Each number is 128 + 32 x the weight over its row's rms, rounded and kept within 0 to 255. Layers, rows and columns count from 0. Numbers have three digits each. The size before them is the row's rms in percent of the matrix's.

# up: layer 2 MLP up, 512x256, rms 0.0356, rows 238-272, columns 128-255
# down: layer 2 MLP down (transposed), 512x256, rms 0.0286, rows 238-272, columns 128-255
# gate: layer 2 MLP gate, 512x256, rms 0.0359, rows 239-273, columns 128-255
up238 083:139151188138114126127115109126181160094165104141065160135143149143112118140154160124061125122163094189138088153128102133079148107071124133087148199101143177151075163107079168141177146094142125107160138135144131166152139140078101173124095097160101144186122152165095193126151148127152172185110160173088085142104130113173145126129143103160110146135136162157151125138153102096066177113117
down238 086:183149150044081147152127144133108140111187115126149136156109135127101128124141105130140086101121127098052128152109111106117106112146150126163122119070159106129116092083105128151105124107158118124127114135131161153099133116150122135219101146104120168070127129148149099155194096134127214123107124143062127127115124170109113099107074128152066069129153133095183166107130099120158145121095
gate239 078:098077088113118133184158083113111151118089147162109141172117136113142135151153150177133060150127148102144132083168099090103115099065082162129105192099063107161137129159128127192133215114150137118153113111126143179121210154119134101145111167116134088113106096127147139156153181113096154074140161127122094071175120115205142095184091156157121101091151126133126147096134111133142148153123
up239 074:130131140145134131126106130106197123135142112127094153080062164104138141156109143130110050104080081146171157135071140117139126132176124129128142163117187119149162107102110179120175105159095180138132185125149055120120123147097150125164081121117178108157127131124102176142110039107126129116099084133083151113083102155099124131102124138071129159122201077139124133116141084122076110115112
down239 073:112084095087125148131121145117107126073111153094102050144167097122131166133140132104144133092115154108093116112151114089171141112116178067153136077128124092116127123128141116114191073121181138183089113125089093142131138114086110135133087164132065157168153114134111149130102177127118137078177099177138145216109188166176070215180119063100149115152132111130156128195046150113146194119165
gate240 100:118125143080137141153054102147112113132216123121050134167110127136104142148179156112100174161130140116099099128197091083093085144079080064102116127096168110124076147152132087110164114152120124108132195118067126145143129124084099063103147131087176063075095066202160127120127113146109129145155166126154149115163147162144126130118189095134181114125150158133108160130135162077165136095143
up240 103:104125099065135123169179116109125129135149088118127159125159107110171141139123124133116133121116192158201128148096145189135111144166157150135115111147131151066082115140137176073137152076151157123138115112132112132138127162104166150092141127169074195124172168124121149119149185112131136154094040137119093146096081094131170117191080138127136150132130123133115097108104101113094124104154
down240 108:115127125104182135153138123124099099124103101138132149091176124126095110124176130118116121171074125086132210124160051186098090140145119103099084118110149153122062113163169142113135149160123113133141109135095129141165107097068147148108166152094184168140111088177168153101158161133122131136115152141196132169182213201104152129131155136156128030117120138093105141150175134062181147109117
gate241 111:117121080109126121127130141142065083145158124141142101120073144085171109146085094139120213124144128180112102146150132135093142152176119123130121141151146114172123189149144087093108189172188086145132103099081096113151122128145169103163114178083178117098140138158141147091156099159140075109160112066133134184104132113116135130140102174176169148124182121119129145176148173175147148135111
up241 109:085114192135108120129156109153094207146104166167120182097095126200138054104179094135121084088136108123120090193159164132088166087107134098149119137150138129144113155103130195148106121119128146128110155165174097097095072119149113098137137134164145155167145157144164169156097138092130170125100160124100108129133132104137149081045130149123077102090138170139155123115097119115113169091145
down241 112:070143147072160101119165114115100189151135194181157148113178203148081196135197083127161090107134144152120122142142163084139112105110126137128126116113127106151096126105131144148148091120094150122165097146130094205094167055153087172115135133183108125106124145179126131141160130033118117157079106134098092126100189105087143124110152180095086143145092106160166146164120142026169144123090
gate242 087:089207114106075145128134110098171094140146179123139166111160171119120128102141114143098103140099124125146126141078109098086173109103166075130109107135168181078091104174110137117164133128193139125152100101110122109186111112079085189152155147092168150126140152155197049080120169142127080086117140113095082140150154119104122139159136116183117160130100140167132110159097116126168179137158
up242 090:169117108148160151187142078196141162085112167157100172133082146140091091077169145094153139116118104152128157150124153166214124076117092118124180127159159120162147151140102109126071079162146095130120130137154100086118129199160118098109099078111119164102124145073112066162160167102181142085136182190145186098105124130072106138132117132164195113158150133161166190082086101137176172134080
down242 092:148097111095156129066190097169107121086150086185095112132156161169147139103105124108126113112147134168141089136081118111141151129157162170190119133118123104157138149135078132137123125086149115073122073168168104149150102130173119107092100128152117090139183196108147128143128198098061140152077181053163125137132110130159156136097126162065170158147129073141145121146046085106202142075113
gate243 079:147185116131136128058131145102157082139125155126124137181150156153129122067089149154157167135136141143121164127109134162087124163116089111125131079114136123139145078113122114097073114125132085128116039149151081109074164074091119156133115141149132124116144060125120113118140148067170179111090118137164145143099120159170110145106182137129080095109131145086124119075155106122167160065075
up243 077:137120146128130123113103108178128131126167091149164112212171116184101123096076135158139063099081122118101154178108103121083106124190126113125136069148152143131140125133123092106112090086164149137125118131156097156076150149102179132054155179237185112060110050080134122094126142095100103104108144109192128146141111103206118129127122097118068150127153167132109137115173170136121129087104
down243 066:091166118153111179145135142152156138089082126171102122166079131129162136207109137199132159139154047168134124129135127127149151191087051061141105135074108183115090144065138181122131142144103092115132128169076123150068173103131116129110152145155138103131134159152082161110082125131107153168123148183132122110145093137128156110124162102170173130138152160124143155078103116107150113104098
gate244 087:095099059131151139120127143142120116158161185162089138201192186130174090085111128140126159128165135148144195137104125164174129178140123100155076108152162103105144128122112106139087157141040154158122155112084138125132123137092153119160121112180102106146090116102131111120099150144125132142127098170160095060116118141074121103135069126117157115167121206072176162176191173117146098045110
up244 092:107149188135124141091075158167137130162090137149124178107074055106101117150189085147194119079154096171091135125143130151125140110083142130101121120161120124063131121158126118120144131096132158129119110134117122118137060096117121125173143130119050095155132171158127126120069098184135125128111136119139086168078153124138133096081102108116156106114139133118107084150147137147189129132079
down244 090:076136114207119147113124151158138089154101134107101158124154132054125050193104187124159079136172102121122143125117115176121084110107084116122124129151062111126118152129061130137144109112151118077126133128181106144136039171093082180158149160148164172111143078131122134161077104152156132112054151129097152121159145109157186093090111085175123047200171070122131077140116167111110090165134
gate245 103:130124102105127112178142074135154155101209169123116072162146125177105134097069200148125092165176156100143123081133176173146080159106141123126096131111151136182120183155082141103131117128109140126128089123179096137091099181079128087127097113189069095160127115141106106119129136125153110239178111156143128120043156134074143127142157142150141095130114131114174173163092181096071134092078
up245 106:122158128103158157141094164113166118153155163177153117148099064177141137095108131159169081117147136123090188090121116141163153091140137058140077117162130128133126121076159103094142135130149153131134091108106170149096127074075162056158150117091083083144103117100168162158088160136156093114105150096198165153145115117101147129056155103149127148139128110099109147136161196163126132105128
down245 104:104105104096162193150113105077145112078178129097121134159104146164142186143102125140158096142145166126096149167091090091144127105152091035151156106127165096141082081126095148074119114110128130107157152081167131181121159065165098081106131141115121187161147125192173154140121168168118124136119146104128156153121112062115121096069139131206080153146150127113150127166088106106119075105153
gate246 124:085057104131092130138113127102190142165178149160096133195152112063105106174152087082157147155073085167187135086095128120156071138097111076088123142141103161096104127143063121129140095095133139093135087119131124130111140169090123155128152143137149131163090098108175089132132134074098183149154189135126138162128088150175180153136095137094134138161136151142162132168153106078141169119155
up246 126:107100126140113129130124175128170137185124170163076104236154109104096118117137105151155119088123098122077113082124119090086118087135166070106079195124138141083133131107078096130137086088111122068122116111058092140105183144128158138107097100116169065189159117160172140142114113109118165118107153131121092149161117157119178148164104138160112050148135140141121155103163137084155086132118
down246 124:115098098202150113120096131102117099187090113141106142209122126132111197123096149102166161143053131149136139142095142132178053150115182108106115228164115126064129116108098110080128098164130132088140125103185126128107166124120146133092132121181161130115102099128138199121103043112099168173162108149149119135184096111163151087111100108204113130120172133169099148141123119110102126117114
gate247 080:173084128122127130101120154129171115130109148116137148105160203150153073105168145100176128128149136186172187164091222106052137142040126122151168156161078060183137090147130154112109088123157066131131124118148126126123139152150134121084147192176108085126136107128137136108117112140191124147135121134212157080153132125077152161164124122131128121165173133165124148178109182121089184109107
up247 075:148128174151069125162129182121133127131115133128117105123113103117147127101092104209123106126147060201135129068108142113098129113099137122148080027132134117142131161149084131108131072142124068126126143135094151132106095203091130174141132136148132147119147111160169105109146124133024122067157115133130090121040122134129143093103110105186097146130116138114110088129093149116152170168119
down247 068:109086117124127118116164130136130183199147090134157143131110190148057059152088125127144109083203158026165222109117117128126167081151161157147138087101088075132098124157113126163089142113128163174142110145131143140061097070204119159130138128205148109183168137127115141122149102085096147123128185083073137089144124151174125140152136206112076100114186133116165115149101115094093139123092
gate248 086:166114137109111110124146104156093137117090124124134121134101056102135091060114125120173142123117176113234162155114107104140110113145149124133140094111166133156119099140175112107153202133176169116105133128097155172117105161176106158171119145111082179105118085126162165120105168175105121133180169132064161156100172144148118139224134100191146083100126160164139153168190162162132112147143
up248 089:160135105128122149107123125117132138120094100161119173096138148035060105123116135091116115153081143166176150184073161126052107095112135139101176142150138138128106145093153128086122143122145093137134107105115149101128169137141100128126160069110162146138119146106158092142116177157201157141135102135063151147089101103088127135073114128081120147084146143118128137124187157137121162111105
down248 081:175112108093193151155137049155145104117168161146148111110141107115125145096153077073178157099185144137184111149106107158132186104115138217135126161122083153162106105145106140150118130101224133108082167125135208144089135157145147176152089068146086113119148126099127135114155106091146102228127143150167086124158115158105152089199131138125166090103178107108177114161146173167133119096136
gate249 116:095115147128144111180126137131091160201098081146104134172096166137165119114143100117162095133142124147156103138153135118117065129131124097164118128141161113112116136140148062186152099135092076149121121125115101131167179108061113148136157122123106121189139173135136086133166129159117144117180122157125154078140174128157165094127172152093131129159093109144137164178091136161057157152090
up249 111:132092107097163119116101087136153095098127054141173095177099120122144169175145200119114036093089162166147156097088132169161164127136142161119125147148167142100084134161121075073134095100181156097135151126126203120088164102165162107117132107154125092098142122063103126160109141100090105069141151129131126106133145104132109167119121117111135100106147158138162079061163059152134119084157
down249 114:142119135119187120117182101144102165150138020136089127127130128130062122083114138100129077147152085133142182141147098140166128119095170163100150116168126125158087141163129118120124108145194128037146059118137150135097123116143140100158114145156170157200167171073127134118171126108118090123118101161103060157109142099100118145109131136170190087140133091139158120119177133102171132126147
gate250 091:113162102110131149153116088119125159078111167152131112115110139158155153101126148134135133127113193190089122102103125109110109135112097113114137103125117194046098146178151157103118136087164125111157135098112112162150168104124192140120112131084181127134155187121112091123133131091156164163124155096124082094084123118138139107141156126164081096181121092160110211117102111169097117166159
up250 098:137181132085120163186138170131162139151176128093161125108110174146109092138160117139116165098181165160149128140114173105122089093121102154095145180108096124117159186086126194177059122137108062107155117135130134105056100136166173115152094130080136122079127099098081200092101089156113169182112105154142167170126090106120146130132089103167154044107164147161090097122154132100090139219093
down250 093:189118126184149178142122115163146113125121110160115127138151167107142100113101126103116149105170156110115099113098123096063092136127155086122141136162126160097122147135135118198144139130089117118109109106094131130119095135109122132067079187122091108091143080141062157160110141106125107137136141052130153098099099088108140153126125184106127144171153105158072117110143112165091068175184
gate251 084:178127127195156113162135160136101144144170133158109116121193083150145150086124153163107162094103125130122109144119151117104146100130121091183052122164142199149113126116142051124111106147107158149108131128114063118093088140078118122157149153151178181121074110099141179138144096101096148082085083177203145131107125122075138142145126175132168106116138195146132135153067165101149095081120
up251 093:132138082158137119159190153117107136132119085129126097166142111133133156161043104040169148124110100183132146113107130104083172140193127098119090117159020074099148077113155106121114219140122169125135129133112133128139120136152160164132132100148178117113135092130045162112136177117161100163107101099074151138117100127128101164129115094047106224063132144105129148165137176128079099104100
down251 081:113144123098101155078132142138096136106184089138145117178094067125142179112143122071114178180142132063106162100148075134129092119135103107096185085138141129151110139105154139098103114083050136145159147107115114073160126189184097144142123237069080067109182134159081122141150152056125124131140132070036143138134091155115158109134108149137114104096141113131085137165167128086093105179119
gate252 234:104143133102151206103194196148149110152187122173122141116149165108099121108126148135072115140111168122076123099138147114130165146146164083115074134098140123126175155071066136122125120136097151152207133133131079132084164116181122085113053131096125132098084120162121153094133145110136103173132137167173109067146152200117059098101156111145099121105121073135065101121101127050109095135175
up252 198:137133148080190152139165135157119171185173138202014130148151115138126136124131158147120132148149150182147135121126128132125138076127163054144091128136120094131096176036090108101147124117050125084179126085140144140118192107113112042133102135142135122121089130107121117123149114135113134144144108192118086099115228140059115126052149099161166122129083132126118177126141133049132129093123
down252 189:082073174125121137136102141153090144130187110159121128154120148138186115094108200191135118089141156181123041173096142061142132104116107106097142177164132157163092162116096132095142105097096171141132144126133156143095191159132132066069072174151134089112105097089107134150129142071103134202104115134109127105128130059108147104115125095162162168083128107156115145132109140132099080080147
gate253 091:129174156164098124153120129104180156142114113096110152136110132112122068225193093106137055130153124100140124095092102113110134136107116113122112139138073116081098063120124149123108132089127138142150069155070120141146113132138089177156121133109127135147155105155142186148128141111106160131157149157116125206105113125140137104126141113143133176087066079136163144159116115104134149147129
up253 080:104088110137106149086126211144140159144175142132102098116114138139089127173099106143167168155149070236117098136138082157209129105124118197084164137137123103129160093136103082080181099146136050148127084114113169102102161132115142139119113059153110089119126057140072149154131101142097174166182154131116172112083122123122127156153127135120186119149091172119141116168163157137095078132078
down253 077:133112152108167075172161154072147157120108127149143103145090084112158185128147096126166148128144129070087094109133129148110142118143146076151136062144132139124141174180106122130146128135144110133144192138157146099206086196113147178171092093086136159100130120140129137141134186139126127152141096100134120144113169142114124158218115156115140099131111107159180128120103116086111154093123
gate254 101:126151157106123132069092175200125162100156163117152198134132110132155098104137126143095122140142120142100136155103127105162112127109120145083158142209093200208102165094169107117165146132088157137137025080079082141158083129190147143164139140152094117144100106121145118107138155080154122169101150104153097148126133092062109179126189092130138144103180171142102168141151173137096087120118
up254 105:085099143074136114123133083074143118181154110135091137104059150182115180154103144095150051115134101106111109115138149089088146154186120103211105167075176097140170091147100146114117141144130102144122165173104172130107163141105102173154102154087099114128129120121153090137096086152137104080093101106150138137187137168136178106108137115081112103178133092119157173143122054105140160078080
down254 104:110145129005097124111115054086074159203099131144115105158098115135094143130131084104137107096104118115121138135095112113097188144148110106162140116122155145129139114167138116131140119155141145070129141165184132166073176087114131141159096149104200167150123135133203105080148103085143152090114152153120163120195139152119124106129127148147101115137094076067164111145128108060115142151151
gate255 086:075131091201134163149090117117150148102133204140138113161120123073128108133095152020134169195155131140117146134146194119117102163121117110143169089108093143176138085172142122116156156142099119100097129141111129099107152118065147142147166114103149117104132099120078164136111190132140101100077193117181175123126125097109130123153099120102141151150085133127101107088152109113090073150159
up255 082:145136134135149139133131127124175102128096109126137136121141155126121184116072106092125166143149105168191112115137149121136140125149146140166148131131156096180148113073134161143133158134087121140149078118110099163124123158125108170127152103160255179154103075138102075152139104112098168129089131127157100096114150108085115135118135077083126157095120126124092192082130056106107094088128
down255 080:111071119057134118101164111149082183160151130144143160120087148152183119161145110144230110137108084178077139119149146125124185097144160159165162085141119100134058072168118109150147136147140150117117128188111102219124108175110117148165166142093140164161160100134141060114152148087093171171119096133137145135151140229110091133101156108139177142062132109107083096154115105125145179073145
gate256 113:151155143104128175141099129144102143092168112146100097131125080052144131081122107163126153152107195182236110071190118130168116111118182128129065118130125095130084109060093080095156112084104096118126124102090139106120111160139121159101167141163144154118091131080112086097110144143115104149131151171094135133144088137117148121123169099067141169146144177143120130138154155096098114117103
up256 114:101118180120168143116137140080085121173145140116102115111120156166123142140129121112063147127096118066068139105087113105089172151150131125163194164118186116067107139156159168220054166144138188147139149129169116092128152099126132101097119084077128151130161036153129180101094096098146120138136109104082101107103154123114156134131141157160134129136125153128122155100104133126090163117106
down256 113:089129119090186132108113172064096148147138150092149148128148127163070174142135089119076124069104082079066124128185070118103153159133142134168171125135190125126101150122173152155114120143139127151135075138104109158122167127058126157117150121094115147118199112132116169101111136167098144116108160122111116128144181187091177167123137172141112131125141137141121138073076184072141155103163
gate257 099:137148108171148163168169180121165108122088172118071162092071103122080125065107125107122116102126127085169051103110118123160112072148094132133098113112122097123168126095121131167134077118149141112131106139113115112146151127143100083115132130149089106123121106160100171148144066098150153130157115137106125131105116152163142135175127205190120139107140088118122112149101173088156088125158
up257 104:116144103161120101147083141148109113134164089106116139166119153131147083166140105126147151111186118124064106154140082124109127116103185124134205164141100164151115109132164099143116162155123138116093099140199141129131114120095131133144110084072113082114167125170116174109143093139138151062139138115102145135058161103131114150202136130108127088118135156082148127155138131111106127054170
down257 100:091168131032112085095120113117100159159169111079185169105128178127120172151163107171131123155130082117104146097119175158157172145117155137172119157132123136109145154133161136087099137161118094102096120126095118135118161071097135085095087106163127139114163108135123081137140136191103114133145130153086124150130133143142096127102118121080218091141170134101092122125191076175130152116107
gate258 091:142129113132108142122155141136161144155132114152166145102133164117151218131128079099114155107119138163132133076091131147132149194167118143108093177161104064105151171113153129154123068175139073140138100134118115119142097113106094159124117172094219159166159177117075159178131174124123106106169090156190165149106148133094138142150139127152146106119119102098119050172119138155122080159113
up258 092:154082169114121087133186170129113114155170204135149139052078102065139137116082084127120158124101115125086129212159157136180127150167149149129122143096151081086119135131075169107112092141163132122139112099154103112102082151109126121086089113209112087102097115141086133144129083108191079128091129127115068186171106112132145137095106106065141125076124145145134112095130191095128093120096
down258 094:091146100120146145110139169152112148146186169169110156137108094131123134159182140088135079135136175117139150148200095168098099143126113138160139124154147118162123146145147141113140076172155095136117075183105064104106127103126130118158064076160158175164129152087148094146116139152131076136118078133151130176132129137112117139130135151046023106104107129069126203122135124063123170124093
gate259 105:179106116133135122094112142133127167122142140142147146200159131149141144108145101111165155168143100079136105136156132130097154118144140152125097100144100108135114128093142117148189117099103159116121196130123112109105172190087105110078143089097123071147093138143126196135132072100146138130093139129155135156158135097141096075134133153100164108109126095113164126166114138117108115100134
up259 105:122129082128099126129105113114151136114142116136151150177166114112133111183146156135137120090151120173091078130144142097138076143079150087096182121098138141064172051138111152076143119176115104142131074139150184129144125102168159142116091169163184161138150136120098131148201116074118128136205020124128121090120069154184113123063129142138106115095167135148100118140167169097147160100103
down259 109:159202110096142137151167121108124065169155140123138166121114111104112088138107167161141109121185168054082130202073106145126152109116121116109146166151109090093106169167161167166059116080171110104183177096095098139106133142115184164131090142127151156076146159191158137100127105138201100119178163100131124169106113134122099131134127139131137125090135090087119151123057137186070105148153
gate260 101:128121113118082135058158197145111168150138155139127172096153121084114060100066084164159095148195071113104094196122153078168126082122143168123088139146168135140142109120143097156089076163158064144132115112084084144160120097129150195110144131136106125130126115143164111127136070122145103056113093121131126142135150135140133148056095112123153094144176133119137072194154148128206128115116
up260 104:174102136145124134095153152128132106175124083117168049070159079099167163130140098077146144153088175102116070092165090142144114154119121131151126158153060122140119128145130190086106125178122162126152188105120145120078129130085146143115136133135180128162100163141061114155133125076162101091060136098167112093173152116108156134150116106084161135208150195132128141126097119085130102087091
down260 099:175172102187162188111138124108146144177125099119130148115118153155156120169121066120109165153145088058153154129166155112120101121121102198168116075134090127109087120115138096136097113193151177115117086112143138129106128162111204147193131118120105096087141130167081093096114091121134119075085174156112139086106177222115169157160065104124158130131135109119160139107110133111082098135107
gate261 105:115138119103153130158149134107086094148177143110117092150217153134162107116150087146124122144093093100142123128111197111156194144094068067126147157085133158105132175129111123105131124137133115141105129098122102075112166078109123089068084101137141112201088129127131070105127140121148164114073158116194122108173119117077153118088190056171196113117119101137106111074155170114075128080127
up261 112:140176118110141144056133143091089162153126121140127134095125186084131139124168095124117138179142120160179098187174136152132155168146058117093194118122150094102132203134120159163118102115102145152134120100158082054173084111119142141091153106109147176146102134151074068108142156119137146145070196165159189153121161169115148101177140115144119117135167056131104112090082106128148146116128
down261 115:163144112078123130158079087047126064131137139191089124137127128141140097084191083124117116156136161132139081157165166140071107139078108147118141134136110100121198165115177105128170153090105118148111119088113099144143101079136123111103120141112103047129047145123068091119095161205128135111123131120194183112138163127117131070153177067143125140130184129129142120087087108164148122154143
gate262 083:163151165150143135174123151147108159107180157148070085123165130143100094030119134125140100086111097141179135079117039102154118089092080113079131121143137100175069192163140181107129145078137104099146124121090139198126159088183110112069137132146124148119116050140164073138134158120102090128082066155145135151167161115134104071161144084109181113114142095111143076129112177099117192141126
up262 087:109097181166105146123178157138094123121170137144112106169112120142103085111104111117109138119126142192113128085157177197120128096145143156130066050115177112084140095115113081146173114078159116136138161130110184095129137139181129106112123104157058172104101170146125114151160062123148158111144121183140102090144103107107158124141100148197149158206106096119130117059089125140111156129094
down262 089:062104159154119156138141099151116105096106163148105110100109101108143154124110116183169133143165140132114207140104078163071175103164144135127148122210070124106115108080133106098131088058109146144134108134109095130117173160152055096101166198089111138110105115174085126137133133110097137135126069135183154108188105041154129069152087148139151108156173091100142073112105120126108172152097
gate263 060:090152149099102142116113158114158154130146135120131093105050155079109190133142115135157123109130095134156079117129133154081152126177127114113122152127114157005138119133095196104155191123097112130118173116105123079131137099134184099044132094173155224113107140117082093125128161156121167124154112164098110156106122172078145120101158132190150147137109182106148116107134148075189092110139
up263 063:145152140152129143118109136101164082154127029127127156103177093132155132089133103130139202154171098176167097180195198117106123177134128138159076146122099145193135202131175108139169151125139115130141076139161127153106117126151102097131129139113128140107124088121172115093088116159090119157077186114102172138144142136122125099163168115100065129117171131118165127131194105116187147170149
down263 054:093202099129114185123102114130094137074100147111134098149186157117167126142134111107167049154126198113109138117098145099128118088110137093183149096146129094142144063175183132084165114102099157137177079098161128144089087135160118149105141093086131115172053107074092177142087146086142145250171087140120133107126145144105128163173187118177138135120193104159113110126118085128161201173120
gate264 086:116115117120117131151162106113110114166137061121099178133173127162133078182092118154110102088160141146153078100067126106056110061184109174093088081151130127083127139130133134196090162140143093119150157118103127115149079113139128135131120155125123197144140150119156152071091148159132101131126132128194131109098154135116112129105152147243126174162136119117150150157124052151099062138132
up264 084:168153125123157116112133120136116144119112167143146062139090130078163134147108106159158140099085116159162162101078102113064098120162148096120131156134095124182157076102142111074103143128116131125114091121115123105126150131164136107110105155159142169123070119153103116105103138134155224142082090117101168180158137131097108112125111104121159106194184225115134116065138183151105133112114
down264 078:136122159104158162109110138078114116129142152061113164085104124121081168124118164080129153150168069092135112191127172023154117164079123154052138118124121127126140116102117132124093136154087145152096129081163139185226136135174137113170159059114107126124143136130137169149189115166129120127126125124164124143137134164113126120052158183128130140107186180112128122120176156108144104149146
gate265 101:102146138120138174091131158187138152105093090113089161166113093153108097123155154145122084124139139160121097173158128136111106148088141203114088061144123172174126136072101118132089114123112142117140163083145189113147078117050181135115109143133142129058125112100087139089138126102159072107126073132123140115131179155090137124136117145129143135229107171112124140136134234144122085094113
up265 092:141149155121150119180087133129120139145152097159093134089082110135125105083111147149099161146128152154169114170098084098127108115050101136096124080119159133123128139108125170143192077107095084118132154133149151123100148093089175121071128131138125124116145132080117041164155140149041108130165158136153156084089139134055124141098165133142142062138075130174107125111142177100125105094136
down265 100:094119096161144136179127073100122164110163118067117118124127067095170133090147112133154208138123149134177172109123160177127119113087109163123085179137099129236142189083133123154138150187131136164129133060096133161168163115154066210103136064124137109158141125100135111095150127164074085153150124161115115107148079079152180078103137139147161102126080147099099152112134104104083123109123
gate266 105:147074127089097148110132097170164177115126091150090131151128118082216137166087145104106145179102088142175111110126138194183108097148146143082116117092078111139097115155154078097092173132132140105135107110135146122142151124123108179114158104130103159132143042114110083119145133079144132148118144119089166107157188136140089157141184132128134166160124105158148148062125057092155099159164
up266 098:161122092089124128099140172115097080115080116102166098131097076144053074129139158125156138179112093152083157100135078143129162077119138179135107105158208129107154127157179101114149135127159169124143062158111155145101139108213173057088147125161162134106112169093116126149154084174077099121144154102114149146127097144197174097121128107127074116097129103078122170114135117181128103082102
down266 104:125182152083122114176098120077160095140171158092182091123052128174083080084148119146181128196148088089096120107154091081099139103166080143160083116124105127123186119103158151183097121094120136054083151136102130145079106130100152091175118115146132128105119171104150146129126112172110098086102116076099145177066101166113162117157073122135115066108139084133090168175107144165125149121117
gate267 133:135082168112083102090150133087147108160101157126126164102035096066129115135120109096148143141112079098157100102152131120080170131098105136121172098154149220091099135124104122099104088117122113152118212132126119097149129152180097161102000127171130138113114101082117146119109138147102083169151120128131172125110142192165162099169055130125127121139132114147122057113160078085116158173105
up267 127:127140139083100126164114115148143092077179135131155098132124112136143075091161132126141153154121041154178152124140115149128189093084170124137202179101105153147088141163100180105130115109134127158109186081106144118066092130150116138149129191155161126118106139083131157131147112099162162152113187148142089187106055143176147149103070173113125126151206109116143112114101134089158111174111
down267 132:094122132148098144095104112141137132110174130086168159124069094131156131106140130155128195171126042113185148077116135167138182139050109127115178144122142105111099100145136114103118114158121135160131160120117171044065096085138165143095153142125136110116118134113124182157133130082134122165127130118161120180083103116184120052123109163207130132157156134154082160108115092126128125191120
gate268 088:077146112145129117102134141169181058150199175136127160184085122052068192093085117088175086140106064180083185112140120169110115133158139126151143160128168063170140160127114099115133068119152154137104169125052131154145142065137135164135168184122135070109144138165091086099155145099143137155122153097130096165152108125144152166149117157123110102096145112079137124156151164110173115095093
up268 091:159102132101146143087104133156156115157170112106114161186157153104080146136168105101124100106148104103078141166105128106154111131155107151125108196152174088119148126094089123133101145155127128130119162161158110111060148086093138176167119240142120074158141187136092147106101107084150117175072138126242152160138108135119143132067123113152105075164150170117129099166152157139125127123171
down268 089:062129122131112142089142177141109148116163119076093145183117123106158135110100088157097117092138115153101162178140139091152139083128161104128142188202116054129097128073111079091123131113111078101128127129134149140131230122078096088061170173144150119178179156097091127131168176110183114121143114114143139103195132117178120134072129117137128131130070137102144118177069161129176120143170
gate269 102:108124099120139137071121051147130130115129135066107160200061113165120137125112120207097151168122141114050141171104111116183134055138107160106101140121105162127133103065147140105156075175122145105128155135080138098200137102194110170164170119135125188170136150129103177129162117113113181110096140107159123101129106139120094109123137187122121158117102133098143110152064125111087154157115
up269 102:132136104131163124064143079119086106110147198111151130144127089148150134082158169111163088095130121135129163150138094087162091115146107111082107123126082159066104128159162083142188142124153137112130122123195117140157137071127095076130118121108105164155113135057148141109143117048133114105137046151154114108113089089135116092114112120108136161127140185143095148131120093137080128156086
down269 100:105149106195168171111135126091138157109079150094091125130122144130163130119114192143091098095197147162085131157083132163182087093128166147139122152137156179089131142104156106117152165049128102136107179139145112120125137118125103105131158110099114125155110138152142179166081086100102150129101168164150142121100073133137141175138178180144098105103078167119097145117077067146149148148079
gate270 108:103147129100137115138140077109143129149140126122125116101138055095167153109113141136114143147117108128148122134073124100110142075113134152123061148115159127130119118122135063110153171109135135108143088134105175097161093081112164191113131152208134147118077160089125150146162167178187093142118136103124148084111121136123186115106091113165183129156105151153140091129169136168136134108082
up270 108:153160094073135129118127151117082103145125091090136168143101158152157127130043103114114098145124101163120113125173090150132144094148151058177095152131091137149098201178128128134121113147117179143143125074114113131122089058119181074157136103111166112137133103120117120099126163117121147143143117142156114175149175079100111148157131099089109104151101170138112188079084181122151158154136
down270 114:117151086033130137119142188075071160148123106129139108162169123124113129149081139129146073062096112136114134109173114184123154110172150129147140117110097129073120116120146116131110125125165093068167102127116087189135100153106191111144141137132162121136167135132134104081166120156131082101103111156158177125115114114120073148195100141145105064121129111125194143097128129130104193184154
gate271 100:126182116153129149101146205123103116133167178120129128159195106074156101132068113135161169146129167129137181087093086063102155163164147192094166160134114102111160103079170126127131143154126068126139124137175145117126144126206127130088106102078175184086125116167075090131122144133107139154122126113097163129095110174144110120123145122094090108105117133126135061162081084124103094130101
up271 100:139136162177119144171148126124186118190132150103121138161161167154121205143134175114147141126117086102158155162079093190146159064132122135109152093102183155087098159071093114153121176092090123121111136117160133135119149111139074138141155054118138147127118082146111094122128082149084116180083164138130080099152119114093110118153132163143137121112153086200128173117090096052135176119102
down271 102:098177107050189146136170109119160114163112173130080114127105143143105117126122120120110138122171124099086108153103108158140132126116155121111127105126136110118133119148131162090117108143120107088113148084145147154165092071152067148151113149148196128057079133137106176173172122101103127124102074121123153150189084109160092182104130165076071127114127174094189156175067143127114124127126
gate272 087:109122154158119116159113159152145067140164105168140153120148091176166111122097124139161111152152171175123157102139108120064093104181113136136128166136160096025108140125117105133159043104146118125122139126157142194145156175214111137122132107170142160107166075123156131167151044125139083140084174144174097128136127106170133157125138109142147140124153114112105103184137057127070118120117
up272 082:132127153147126125165115160130142076126099093159132141152054214067121089198144151143096070109108081187113113114130180099183131146107138153125213148125073129094109119111131158157125143107135063161085132106157079156158098146110126120116144144129158108181140154159112141102134103118163150108158095107148119153104127123098117126107098087128062120161162106113163106145148183141117132130138
down272 075:116096087136133106116174107132095148161126159105174125128133117164122143144135143195087141086116186155110150097088093245135150125079161103112072118149123071129146178104142128098116102080058139173144106121154104094091129094158177101153086150125130143130118096141165133161183103155090159158149172094105170106069188131069120101135106102201097078101103112084122157114077106126073100145083
gate273 092:073118187137133121080156149130153125106115124147146120069138168125130142095145079061116142160132131137140100175128064143054154156093107123099083111125093120145155136117130110128046152113138183126150099143141131151150049113083106121105113079132229119165149166157147160068122120111113113145094149089150136174123121101079120121165097161132098134087113074131113099163088092067127132147121